Each number is 500 + 40 x the weight over the matrix's rms, rounded and kept within 0 to 999. Layers, rows and columns count from 0. Numbers have three digits each.

# layer 3 MLP up, 1280x320, rms 0.0426, rows 411-821, columns 192-223
545552465479461527471407509487568537429523532419507483513467512557576498488523488534491586499524
429497496463559516523501424515494536450487536482557508498516475468503546439543539559538522462499
501448531477476540518556550491480509495526522537527468463484515476451506438493530498433489464539
463526492544548528470550521527498474481520480510494494448544503519516547531396436516580507465448
511471506521494458460441445564545530598494479486423505524479530514466399528508440441614523564449
535537461573426553544492466558545546514523459475460471483461464443471547482530439437521501445469
472493457482495486428494552488550433529553510488486420462438570567447494487511558476485546542477
489549523464518533503503455428467532535513539474499547528461504487501485576507518524535465484583
508518433426488500520473470532506472508473520474478505495603461509470548491480552445505499547451
461523532465416530444469470477420548508507473561477596493498503523559487469507533452520459485518
426457518500531523396558527492450480496419518576558505458538523450569549576488446581485530515516
510504471545589524543463421476481568477506556519484437529527455429484478466466488507450581429543
537482539525531512480468531549558491520506537502442412541483540425505516503468464507550501517559
493441472379478522531508511526538537540497478483432460514476532518479466483498519492468487546496
508533465455499534430476513555508514489540538521481442517557606461535450527513491502465530557470
536487562468463501422510509472539508509542534503452497477458426397511488449569499534490544452507
462414540520500546475560418588476508506454474502580460605516424515509494477439536482438571470581
538499540483497490535480392482523468515507581455504478497450464480458489505422478488503516538593
464389460442536538423475545560495456452546425486545497606490475597519490459459502546474489611442
442481492579574525570504473576469529483508529551492587513492520529523518544527423439538496431466
521491511494529552539468471489472518598548473535506522542496499487531482475512460473458510481487
601509502518476493457539485550482473594499481432543520493487500490544494441484474547469546451466
494471539530516468542522535512576546531509538501537521484505510513494509486465536533487552428494
410457531472479525500483547521462517444459525481463542514490520460539507502473514506574472487507
533476438583507542398481452474518524480475479533534402502519501555511465506540564544550467511508
495487497549520518484493472551483579453528426558494494477508521471512529488403500433477512492463
522482594504530527486462463500502583605557482436616494466522469486515516489429463444510461486540
498555526551509461553579416521484463538465494486433426512487471497433508502531509520512506491603
533454483516480585536495502442463505440591468514492506515480525487493491523515477493467462506495
484544539461532545503474555562468477583434467511466518465489516508492502455477552519522523477485
523518475539462491474485516449487501511464496491493507528483449464514506526514522515490491540402
504534537538511511530517468489511475537482507422477493491510493489437520496495485494575508450539
527449468526474486516554529477499497475489524426446573506525495573501548431419484550540500463515
478421524473492509556517485468490488518526467529523421540412509506536489499436513484479553421487
492502492499511494506474507456445515482497500542449407527434444494504495577497463508585475538545
461473443509407557526467541474569449536479497503518580493536511580553507483477541534467512556502
515479549441503455426503422488533484479504377494419558486494479491478412576474509412517502515514
501516556527512584519474511526433493514519482493503543470530493474553471528497441465520480475512
509466477466455485496443506517502511499469513483602495459494510513488503512512437535439471524516
509524535492516505506494436521490501444476564502499508511472499501457526554524503490463547476448
492501530493552507449586537469489482441535521539535482490530463515549464537501527511554469442527
483504458524478510548469505482427481511499461478521476553469502487476511469462516440491584531472
481502510531499536549528467455524472541523535483483491493446468473510490482468512497436541501483
464561406520555466518485511516482449530528537535496482526515430441498475572458484535542548495501
551559535478538528523549425434450554493488488487519489538462554489471489441496546442505490497413
520498461501510530504492512515513613459589570464493526500535538493479486473504516494497462518483
501532579449501525402452537558474408529473552493429552515436552405502499494556483541550599484513
536423510502484506454473501465479516502504469452414526404515479491467477485549583471508522490526
463552491434459493559571496536536544513484478472481539499450573456530546443472451501501512496448
467546500441485441493427539529509493468529492539475489456567606577548516525405429468498526509460
438571474466480522525502437509536491520524563535498473454472492451518547555439522481465519501483
457516544528481473476448426537500505465569463480484505462457540567500472500587434478497483580464
405525535515533452497547553590477404420531499528479526550478574497484515476504548472512500464502
519449472442506520526431562437400447552536441481542457515529510476493471452570519528547528471512
503488482542509508526470502516441545526513454461489474551488419529502465541533511533561481529529
483498458522478596452501478460518502499517471493489425534538436540516434492487523461527446543565
511533466535462527532417401478452527538559537500506487477464501516488485483501538449564514551554
524464514488541564506413436501542560521554569503497467496491466488485478486503473442482489480488
499511573509521473544513528504535458553430523481515568482458480578532465421479520492470533472516
485507510452506500518526431466492465491520571419524486518503468510421456529489500531536531486455
485471484481473477494542554536505536578477513479470470575469463529500483469457478494525504488458
476398548487538636434534485553476524500473524510450542463569524432460466456532516516514533442545
495563490498476519465438485526489428470470473490513412559421532405527503421511496482414544525477
518537544478496524497504509529496520561478481525478536458502459461511469543499493486492565532424
536489513574495520471447569450525509498469517522474495535553576460502543406523432488559533496536
458474562442516505535462528472552496490483581531546516466529499449458487453465457498478514496495
483373496405574450476515511509504565594497502462525472548539525443461435481509460424495553506600
535566507494452479513499464512500499471490462558538468556516553506536411452422473483530492469481
505496488515499477501499540425503520520542463562517501491498492451540448503534514489523484563450
500497557486494485501472479521444408493514496567461500468459528424514512513536515570503503467507
480455505547444547550531499483507529568493556492528482482494510486482511518507464511496551487488
495568568517477524476478525493500476464566553502472501489450544517504471506524474478517529562504
492528473478580478571471536480465480506533517520512468523518477426472520549433511496451556532516
500549516501498483453573465551465474532486482578509498501499554559505460511501526497538475470576
445425448464539482544514507491486528537540476546500507512516477482487474423447417447499396600455
548473480542495463468523493530510466529500463455517468518453588452519503543508443510566525500510
539491498465508497474497554517496535487538440444519413452431431449563460484527500534447473496478
464583521502482437459458476485538488458493457568513529489555494504460497532526427435523480474468
489491520517549445458521475475560451527530484440506460521460506411580489537503501495551499455453
511506504533461505524483465446540555519448498512455460515476437441511453527485490554514497496551
533485497465478555476483434514540459483555611453420484452556488523443503518508489469447492419511
497497492445477490479484554483483497501543492430531563449480474472489559475450529495490495460464
481453534522494508431434385523524492491495514512486441504534464534510583444495552448520536478423
454522509537543511457441517488482484511465545494520550433561555542482506519508456537537482542514
532553546571480468473504565541563485490547440478538510490495495456444497445480442560489575505458
439536448530479506511567487498526492383541518536444596560421498469457500464433481473511518509497
511516514527541520468466539484497520545452470498477462492488523522507511495551497496542495493513
478581473457503542507585444540487472457454528532531477527451487476509530501489536531532529484489
483528468554490482506520514543560506521551512446478435516468445497541530489471504482555543504471
469541541534512510449537490520572531537539442520515507498555420484479486472472490470463484499515
480504520458535394538500500468535455515477460478472468503499491536502497494525475482511503518532
484493418515425491464523530490491547483477440512467448511529487429528476483475438397399531530437
450478450582512416422455470573441444548491484587461557417532487472512442565505547528507469490517
435525482533492572493473395577488482523540465553507541476488597546499545526574463453466502462483
465459504521548528538459462494534498434514542555512483498520514485578553543451520484450493512484
526506562475457529491541513534466492510487557484561449535541490439475471578521522471452407581509
471500573522541561515529529532523524564494480536441476495444567511519473442492514478468575515465
486595492571536502467512393498529485499516540512455483453417545494506414493513484451516499514523
515514528488537494460491486431572480515514424570501440494409505551481518423482480449476497444531
493492529463515516525494533465516490510502509513453468511531489499511500469586484494487449479496
507510541457472504476453485462500517542508486532479446534616463477501487540513495526507467539604
526513533507484498595548495534414482576536495477470500463498457533507537464501519506525555479434
471511516473513506523465532445485522484470468547523513566597484497588506446528477432533536493429
504529466524541534395451443534487523540392510550418493520497448473452482475528468590485490523492
552527532463520524507450464431529472456517532550531451516557518457505478442472456566467465509491
523484497501437504514452580460499509458510461508439518512521430452446475535504515405446544419513
460528526572489439422530556507470507486510439498446526475489523516545499587510587537479546529487
531464547505548503576454538475436448506582464507496614489554481526417482458418480473501536431469
590521582521565467494444432473473515507562488553462475488521484538462518615556538484490469538466
539496516491542507569530523454480485562566530511465485517497493452537536578483527525475517545442
483480501461524433554520509536526492550518501460476557532524522453479504481465587536510539559511
452545519501558504514527510519476502491495503437550497501506535475459531476429479495556493514483
541437525485506494565484499581448499474490528520559554526553544489487522535501508522490472478489
489452505495531461466462539570490534489429572505525396486513565522456484508493465467514549539521
458550485488534477481563414519474472493564452501362453463455520530494413423542529534499466571489
518471510505531541478489481477504439493533446528488426474427551454536547506537524446485572473553
478508429498460494516494527500548460576493461497488488481505464500578493542558499520471510500448
403590477567474453508499464590445452540491435535493471512454533519543467504572516469463563559459
489548547457465504509521424479498487576478525504511475562530479477458511540527511470455453547475
511501558520543499488476509520438508511564480469420459570458480461539495588561559493504549467492
442497455492527571461505529543539531428547498466500468522449518547505448480490529519533480546496
438522492538578482524536402541474469423497556526426538530496499432518530522542515477524640499484
481471433502524542472479494493531552510446482570510456526482565468468590472464501499490514533486
521490486485570497463540547474558487511519482470561428389473392493448512518545434538494520533438
485549456636436557514502568572548472498452507516501527531476479487468511461558522551511542536521
467446515500476452490502498510523558419463524517464463458514502457504475503514555583476431539461
515458533534498575518465407483500536438547466547512449466411495491447499527449469459559579541556
508566537458527540512470447413441497466524540527502489491544460445491511563531502539492505478457
556507435555490453526478549506519514463494522554475537470461460463433536484493541461493465570481
516471420532502530480495495474458456538404605514466529464415456426557501530504492546600477558406
524485538577456494422379522514382542560461549501411473479548555527438453508496581574496482488483
464504476574481587520516470434487455504441524440470485500452531536503479519531493540456452484540
394477566585517469505439477431524501466479564502549493545480526472504534607456500486520490508546
500489534577523505474503494535490473492433521483551619527543468456481508501508509534471487472488
548466489583462508625510489440463489493472556473472530556522514559480549509476500530572474479455
481529524509513554588499470527489540539556549551499544473463537478472479572466466507534546547493
492473531482536470484428441541459530536436506463529499535478456478485489570483500421511543473516
421523494538531489406584576459545527599489446585583430534611412493508472566453521582487550491526
532494458519528503486558475519531477478523494470466521479483504536507456476410459549554469543469
537524453542542530502523496539480477485516464440503429566458493433496438523528490471519544444490
468449552596484510490464576576505504511499494474409515545420515465506585548477492504519502576541
512503550487529488496522513535415464512444519464584493447482569480552415574526532454480569542503
532528561487475505550531520518437578491443464460534500510547510500569535472517538496459482530419
484475567546509481438492429504538478478484433506451500421504516473481469437542495561446491441403
470584547389516526560451465595530506465494436523486496536486530572547507580473532483532501566484
461533485531464554510513507493515516484551483607511486465575405408481466472490470543483546482514
480529499452545487463469526461553492534493497520522491515523474511456542512567523525495544490482
472480502487504492462517447501507576498534443453469501500428462503500530473526486526577523452490
504408560534509553512483516592488525445573527551480473501515473536504552523492508470461563441502
497481474527479482503488523451520493436516540583499479494473526569571540504422508534491524458475
541459520486555495505492468472482498473468551482399431489524453501474498522459559518540548537473
517452493525479452485525498556437550472533501500444535479444481562533529550533460458524536537457
493425519444481479483451522524452507537517479517441545460500521564510512531533554499460456504487
460540528443523501474529477573546479534539526450466533533486500527578542500430495459492522448496
455519431463455542513472531482536590483507488462458575448499532545448496537505464455451505490449
486501448556433573527574469507551478537509516532510496522530489468531456539462522443532483483535
521478500565520472472462453472503524554499487468505524503535498493432577567514509469538506524478
481504553481466476498440491498512486470465478513451501501429505464517526485571537497470509544503
556484515546516504453405500506519411490497505509435517489489569457506412498508497533516428485496
452483478483495532469549490536529504505461375507486561582467451545429507485487549464527499463460
554472475488404486470485473525474393489511551490490519544476536492508461553558550452415542485471
525564487555460479513470489532507532461544520528554511545455537433492429494478406479577569444485
497595463518606545470515474492516426495469580548525531472488466479531433529508555448502494534470
523526467494496585498596509445494496543508522488513542448524513467475473482483473524486528520450
517427433547519546544437441507445484461453399554522509508513598511506483465462510496529394485447
533502546574533497554543451535489494448482469499529467563444532568528475581483565474530510471436
442555576516487485457450451517510559513543508525525500528504442480503550418436448582497407535505
517479496506420462540457497561465459547464561512400526642461566534521480496504520490540547435448
412443530544472444509579548520501557582465440603552369514462503439511551469518517541414500591446
505523583486521444545492454510527508467485444502565520490551550545490540542520484518442488476450
489485523465517440410462486518476440510500512539520501437532471470554588519561471524563474469511
559511521507460553487436540500441481403495491481493528501403511511498454535437435567511591571493
518490545473478571479502579544550504472496510487474532558467454436541482580508453546477564454534
540512505542506522471459479494518523457496475538496539566500472482482470495496481526507528471578
532514461508472470539507478503484503434447455532506516444475523481515525513494526480469513498552
495519419577460532486525519474572493514458428616544456543510514517502503512458520490457503540452
499448553453546538524451512498515440480554426515575515484476519572547528513467553545492533505523
509495471438518524485486497558490471567490471554556514497553470502594555501501528383504517510456
474454526498458501503466516576474428521503447540434536503454505425469479379466560449618486469544
463504509490534501446485502468524470508456545484448507505522449448513491442503433487501467564485
524517470495552479531451492539550466522496504512553548459462493453432427520538527515483525422567
498461494522514470510466515526505525421523457451470489471501520545494567501490539519466503493497
546503498493502478500532538548541436468514543398481492489499528537581467457536592523458471422483
497466510544494546518449454447525496572444395434511475443478526467470463444495538472453490512586
429513436508454544555444501513584485563510505475485523459464477481527548575480554524519504428463
518539543464511474499439496582476518496461566475563448491554539482463466508545526500492474596412
475550532448530553535561503499521492474489529479500458424460538442554464552528467525529516432550
542521448504534520430420467446500487421558478553513429463502431471425554526554511511429476496555
433499513474559483496447475542484489570567487523513572546542483463541506522465498565512491420475
557542518539469540529497530598491506485482508532531600508498470529434465507519503525542522493497
529504498510480505480552477473533568504495460585528446458476514527486469448590505524443460533513
504473545523498607473552506439556542577526524518556517440524497464503506517436553452512564525509
523446545479441518549441490528517489490505507559516487541524514438563421509527497518439513457526
512477510499561540502528441499505516501526584464430471527464453520615462535441499572517503440454
513461456537519406503517416436477532541560524507486458520482483482484461534481533423496491489469
499497484556559505556517455466490528463459548549518558469477526515510459512534478415537586490552
467488405431454468472503523450533549509408461493527453478445513491518469475455509482430466466487
482501533440437474497541442518512483533515471604506497543493535430484417445541542460559447506448
443518513550602533458568543528432482534478506432508524490524509495513586479433531473424582528501
573531514500435461506395425532485535499494536508511474500518532455539491479482494521516493600508
516495517492479497455470537477527498526492544409450476458483521546473534478525490511519461506489
480453494506465506446512533557546480537545486468464478482509496482443519460514499494532457559517
536407503540436423460515478430482499479547491506442525465502491433450466486524554547513511452446
490469460547473507458527484452583508539437520566522561478437487466457484510505471533514513455465
490535510525445575490489465500529525557464527494490508460466450539465488508488562459505515542527
460486521584477502506511409420533539446427538463518512535476525476436512517524476494468452547484
467470498476426514497489468519586554519479493524558485478476565466534496512470546469447494494459
496581457529449500444427531484550503534580542485455482533463452492517483548473518546474504525556
511480500513487517513464543497608409458543489483513432529520541519512500469446548461543531402566
457497490468515511434524515621473506535520472500534513415496524464435504431482512410541468472556
533501471507497453460513574488467516517530533535560481488549451457503507531528506480588545550500
552444582493546452502487456512486518436480557472473492495472513414493502471507545477552483495519
508494460503481583496513535501509550554500535513445484548521474552565445508468490488485604508443
571489474426480468504435465524507573468519513484522499423460476535437554510486470497452521467521
525546540517536475504530553537487519526476458480506460508403476463485455526521511500450514487500
499423462520489498469521486494479500445544518511540519520514484490430534553591521503452487505455
498499472553487463446460448509526576430453425503434486503465430478505481493528539472500534505496
503484492557538477491451541486534475488589505560562536469548459470526407567473559508507468533504
550563529414466511433520448560517497476540542503411478453486496520480472480458477538560500586538
558497457489467514472472506542485469502508489517490444482481565466554533483466553533490486519524
492489471508540554524461503557457505439487564498490455440512505474510531433557511466439542491473
493407512545537459492487424511535534496555486476445479529517538562452438525509436354477485418526
488428406542517470474491471486454531481496541656596565544558497495558572463490497480515538502454
503474491498538468468581479461562494516406569539477486463590541452592480412504484448566476473479
515469547430501504486443476578553453544525431526418559487495523428470456446539444450485510558398
404426498464484470473517541541486476445489534527463474490428588577517545463424544534591583486489
486503478508563486529447484473530506518389463606426554528520526420515480484506465469533412504456
511519540552449510507504461498486504459489450495574413461489528514457518540495470505494535584503
505534464466529450475553545447497508465415498464455517514390454520489533474438466490538542437507
496476570435490497505517446593555460486489490564529472570547485422506495549501495482485570505484
514563559513515524509542484505471495519535489525560485512534534497586492548415545480485485506489
486504508499462558513449526492510542463505459500589547537545470531533456501465472538553487548446
500507472518524480587408470469501496461453482501505453542562465457505521474482513501505490491545
475471570591502431419479510526531452497517505534462436460571494464524411473496483465524490540464
384532422560447494421533499486485514503525484489500461484476485484490495452552521514528527505489
515429465483466483505489406487542520542527436592426489567521480514415430518424527529478525504481
515468492572476481470503505514491420570517463566510525476506514499502531520531426479460510522466
472527543498463490502503512417518536486502524520481530559447523513542506584412602536538506530448
486580482485553455514504458438482538465592552536518521495474515499496548532469475480551549510445
470522482541510541481464465445505495473528479410523487501513471500509457519522505543503518573566
525521423543482512519531500541478453468496536484547476557481494502525530573473485448533456472559
490465560493456466475462485517504526459467535532542460525425489409571495487437517552437521479591
536483529488442541544538455494544462512573467562446568504458480513519440556480566486497559510443
497558440497511488550605515503447557486471522479496455473490531557439422499526482504541574507534
529433495485546548505530483504535537497575518578475502548506464475478493456464535539508489473457
460551495509532528532508427534524461474512422466543539515553483512464467438533572448494469458495
474491485551558428474485474511455559539512426536507542447520480508507517545518546552508507509469
505438486431479500488481544529501459635502548418515452558518526506546499541453549456484457498462
526546556458540480485515496504557428551600486534421467444503475478489483487563504544444459528481
520491553446481520501501559536379522521526496534479449537517477448511493471433498507419525453526
553486557418469488491451528499476515521513454570573540515466507498483496516527484537531451511493
501434505471469510507444528427455539477505538519557575544522475494485480525542485475551452478515
504430523513493529425416508490556408490534480454531483434490398513484499449453463557550516561459
538482582518468520505510516496541468459594567529540534423523404487483463542526503503537535486551
510497522509480517478440527524475478598502470584520475541523509515461527483420511457484510465546
485558549403486489514583460503492476509480460476455467484471466488533480462518513536512458474429
503529466531493525512420514560548539467505536468493484476509551521549475405538540528538486477432
490486507497507486469439449510516435478471559509439509509551479494435517406525514476442508531503
554509523552485498483513468502515490490534517528440451537511535502491496464527522516520499471449
494514546484432465513600489533455568507497466497545456541530560510521522522519503525461458495543
522513450437466549506496598520449380536498562469456488544433499477502423441539421567515434515486
599483483523460568474408522527538487519511514539429507526497436488477517489395524458522473484426
555559446519525484505489480573404463514544480488436499531492559456574510494465549483529440485418
534451484485460490508459481525542487567487504446517391548535453498536500526502571507545473526463
504458495522492461490443490473493514517611485556563476502493541562494547556471581528505447574531
449523433496534440518523513571522438518550502499543529530494528464452488489487564575541521478514
453465500527489511526463518531500497487509507446462444484533501548537460498552498444519507503485
513527506517512506465482529527483481580496503549510455520500470453515455464435496562552494483480
495483436502453426446505440489553432510453467562552571401524512501450469458515500545416518439558
459490523528453401486507503538460443533486484463475503479538562475449577493492517456511477475508
526468467525540450456563493483549545424554505437444558500484492551502405440477490509494483474386
423476521481467505486529553520510434527494494518529509452469506555482520504441505502538479466497
575500534558467513479508499558527529469515520509442400520425550564519456514573510495456522474509
489455409533541562468529513459414475483510460443495452454508512504572519519543565499527418516414
523540506447471503435483492488535532490484543447530511481607511473506518518455443483514459521493
479515541559544485483463508508510536495543480500486479484553437515426521511470483457504524588529
531482438508474543487426412481554528535486566444480484552457497438504542587494531526504543526436
479463494486479526529483552540491471493434533588472517512451424484584486442463498461520525518477
542612502507550516441503574457512493530506498584459552492461491542479576573480466430508492546504
475456535452496533493425537562429468482511488535493519506504455472512525503460536526555433563500
516508461505473490518558529503534416505594480488468522560510565469572505488577499465448507489565
542486529428474483445524509514493496451475429489528490556524608538529495494504453466532484467449
560575486544451528519545492450468594532505500515528467527461435470545466496458520487477488496509
493504518524525513535554515517491489544492445488483426450483458486515477475470478537458494512544
528591599472462552375514494402512509449456496456511497575432490510517459480580458530523444484531
567473536495464544494468526482522475503478526539497509517491527487468497537529526451486566505507
546597543508442454473470497504565471547516550545508582544561512469573495495498494470522600478497
520573529480488480512540533511533458469556525458553530499485429529444503429441523513526491447539
438543455523480503447469489497518464549510541513549470544430478484527437556463561552508639530479
500477440549453547505489467520479475500462527516524529522500453523554485517500530501511509483433
534494533405456450482483442538509531539530558530496471556553421499507372492450426450500522502539
541496441484554550497466507438508495476526534510553513444438459493464476567552563521468529495534
562495566521500520555453541454517492525518420530471518487452545512481491488541466463511524527506
441458467558540520482489435416532480505545521416527557579497481459545494533481468492466500451472
554443478477474480528522421577449420502459534513489541440539479485470466436529451529432539589539
534483554448505490553458489480530486487513476577485531463524529526522474551513502532528502475519
517502515472511568493507512504498474513461459434541501530497544453569514490522549474501507528503
433520515484504564505492449474473483514543435496541400511554531516477466463503478533452575556505
453507543480477521500487437522589484517531442448430426515489502487487466461554512501444432506524
546487543419490478472444541491513533590447462434423486479554465509579496444525459483565502511464
531553527450499499448457484524445458555484522429529540456452491535551449462482489487484607525516
507520542488498499421445465507502540569560593467516545455539466542575490471495514584461488492450
510553469549508581495488478494477445558456510427474525542437538546526504442575543511531444478608
458495544559539455430553450537471505454454528503483511521506544528451424512491534475568476538554
537608464515515545463515587551569433552491430454480488545472532528511515534517484526491477443567
480542519514510507483533532573449546559527560456458459460480497510483433419521514465457514471467
551459519464515501503450419535434515484481472560555553564461429362496520444520575505537554554539
499449530515548489536515489531430487606556526492480490552505536538468455520510519557518508498470
496548545477489461561460472537444512508570543568435514468408618481477516458466480508509482580478
482512497497427536492476511492500544486454509503547471427543535533509502578495506484564462513491
488499436448539470445515561487500550471484492551492473486500452510554440518428557485549447538536
490499474428506498432496537508498573475445474446480545534544573497468504505431463449472446474538
504522524481532425478442502457445387495510537458518465500492508532473501495505509438487525520455
530488492499449522482516470494487520444505441565490495535511469532440474438450544488477501535501
493586488477456513482469469516466494476519450539422534548552511535487500505497548420518525443512
549446513501581467494425484417582602439514436509528548482487518474555465513536496495490500490488
487524492561558530465403490515500438460533481451515476518508429545543556498520506467566517497563
496483517522517513514463466484473501566487471419557466528495489517473441512425436531542451544517
551514519544492492443517484500495495512490528529497555544494458507404496531467440500511494522535
467472549433468448546559513566532487494505477461512484493520494501496536553426449568605549471502
423458483473568504541508560503527435534462534515534509551517581471506504523510562483448504506438
538488514601472519546427532496545540480514487419462482527432474486483585473500513485507550508537
489493528556529522462507510458519457436504451519496458529409498487444463445473510502459518534489
431484490523471517552475515476493497521446488477485412519494518493550527462498450459625452594520
517431508486541485548534541470545457489514461459454521475475490509512497547438516505496529547415
471560474522499420530476375432493496576552460511419516567518552486512421530486480502448466493518
468505531502523500472505461466494529448524463474527468537527473501502481498503523560512520545532
457512510452517509534475466580500451476485585524499465595502532505511545523499600522519497548486
468522454524515560464492527397530497470416516517535500531522498478528506481532508519579509468616
466515524562522423477520482538414472463503545492531459497421505510475515594458467502523462461464
412487535449576431509509456522491531517539591496427457533549608492529383491479467542525455504519
514487431555465577540474456511483536413426490480504512542556478485518523505505481587517485516529
515593480487541499506422488498446484501495517473491486539462561486499497469456560564462580473553
450585465481501504499467550473547488532498478473485505534434516472536461513439509500456461522514
474480524443536490510535481431533437517466538455493579478539477450553482461493496503583560529434
560493527565505471512468452498514435489493486485498432517484513507540458544427492479473551462525
582508507503462541512518475473500559444454474509503451490600502534496515537498522538480529520502
548548507517564547514460490501456536488542488461462535413574490494569474448474531546523435459563
503520495527516487545437484484498533518579545431448515489536499474546464491454511537530551502411
520555498474523490493465490572448482465452492471463503465490505518497529554461472585529504454596
517536445502560422515512459543573533507558427468457527491489580491483499521481509532525486517445
448460454477455541513493546561491509553485536545500440505467599529563446451541557500509562555487
468567564532472495487530522490524504456478531601475528449541505526529505461486521528508499474546
516461510422451516494422535571501487557478440440450523473481431489469444502518522519587478460465
501495514541475540493515436544502492494517499434516528513433478480561410522495492433407507464539
543545571549517545434492462479491498535515544517476532487436452494545466464486549434557498509501
536550519517553487533473531518584548486526467463504456455447479513478494531435476562510511552457
510506496450510450553507510409520531531549484560473413400516436538505479483502494447516534421569
396548506487576470479485518538461535487491454573560456531457506520475582467530547493501505482563
479455585471490503466503523464486432510554513487526530505491508531481511589584551449476491487493
506511566486497551443495460555491461445549474449545504544496539552491480532542543469471455521456
517483498561402406401532467427600497490528525413529498484452462523473514566531494484481523454489
549506490466525450495539559405535435532541511460502439476472473498457523505552483547492490507514
504476507495478453555446480537479467500518538532573512484530482407603513565517477514480551476532
444496543439540520378546461476538505530520482475464506513433424478519454506445563539496431515407
432490518514583489498462467491555494533513531558537531552536565525542499514481542460382456475519
503564536564448514525479500513529492501555535512507498523454519553513536513495459448497511434420
499514465546459516451458421531491503531514447498466479414521479502395467476443512561456533524498
489569479555511495559475443530473509500498522569427456532501571544451527489488531501451497515504
474508547458565540554535478506577572510511520532535491544486574499468503555482444477485458484441
561496508532497529515460461536541515494532505473449525550576486418525494543456462492481515530504
477510490496482528550491511474470469494508494503431568509508553489500534475452431489486492457472
490573523461562471510502538471493478471510462465459499451498441420489487470466479487466506392535
470491533512400458465487493515471498558512542481467518519565525420564520536495577502566487576505
507491515509486491438488587497540574466572516495526470473513462506539444488520548456504507471397
490477434576432502519467580455499460447468511499484505533458566460572530504495500523556430545474
467477505514478521525518471465536483479492516527451487495521459488523510476509497518458446506516
485449513488498510521578499519542500564517504511527491545464553508504535581468451544507467591552
468475591481482484445551555526471532537509427487393515524517533480449465529511522518578510439549
566506500475495495445478426531537486422494509445484466494485516508485508581415505516563468547444
458487563531484526478559489481443453458571565520477480519469465521432452506490496520519552495511
499468568509487502517436476531549494457485449504505412479478515497525518478553489487498498472570
514501540467495545458505514529513475492581436519519532524449507394485492525479501514471583526494
502551456459463503540451455501502493472524514509471475495534501551480446530489545466450444471511
545527382505525526471442498531525484538484613520494492453479518462470507545511491491467501467476
596508514495484506546512527495458471484470516477507454553510428582480497482505479482519471424485
497539588490537444515485448512478560456478432495454468474617489546464520442544510483506553556492
473475460526453499433573566455538448469512551412539504457483487513481527539535571526581579523500
459518396578486492477476551509487399534462550499532536533534465479474563464524509464508463500482
477545500443523441514501562491486550538439539530461502467498446500511478496518476510518481499526
547512491449578529519439477470488469485557517477479494472551548548432497550648484524510551477458
535498485534476540379442508541557488498478585543540470529514558449539434480427466541482542466522
555489517404430506522487492590434531482517509430512475494570527530553515542523435449545551489543
496497501481574496485449460472486466436481531496525557473429472440534504452476482458488515534559
523525494535518519477510493506519551497531412440474443571473509470499542578493522448579435465544
462510532536499574455574527470567533533476523543429543522488568473511487420502492494464492541406
488476481461517378497487494473418538506574504481582480514508479575536473436544455470534555472437
468507503461570530486510454505494512548540578534526566497585425542515497511558558487464427533510
429516396559538513459457479491478490487338537549521463569445452487486503474537549576499519557469
507504515515483437482437557565497478540546518483481486422476428446531506434499503472495542422479
517523539496567520464437512501587440536581528456542502570493538541450459486544526553493489523450
499473540468576590534522464479498482561487509432493442514495498494494493505526586496520496530547
522495519465485516451525506468465539467469526546561484501517501461516514514464567560512505550483
453568472526522497517509483489506442512606485527530512450521452484446523542528504502519519435554
505511537442483529527493550528485515441485448481484525441512482488562491574563565549495540481453
467421553540492555470502453499496435520497538510535509554496496497526534487529559535561482563424
533471503547475504444513502549477421554552510497489492503580495500573459464510524450566508544538
487484496476490545495478501522491461581578497428555519497468486521531516531574512499500529437476
493532530530579524502512498466489461482501473446460521468490504455513555529507534489549492441466
465449544470538482521522536507505394484505544493456489556470453510530508580492503471497489499589
496468552432481438459429431568444457550525472451490445514550491527532464527468447540447461471514
536558558652522497479461622678620537548428304525443694601364332563442480508476534416591483528538
500473484505487537480537494512496513474467481504488479447490468537435522509456483507503530508494
493468414525521438482486450471499519474505537414512525510503475481518456530525487507506462483534
487571520500441489596465540521499485453501553480524538475459521435431540499515464538552506459543
521444573505531379507494441467487475527566527480513508469567479512509445462535470486535537499456
537442498410406568498495506511534482500457511536444513512560523530530454448492560548515501568442
511508487488475470496476501487532512500521548478473516476507514505496534558404558501514466446480
528501493518503477511491511534487547473540521523461495485589538526476551430461564527492485527561
489526516490510439529513508407504508549528549415537541551535451464519527512536465533488518452485
471498568553458566428555478607466571462520479524476506503520387524535594418459469526483544574443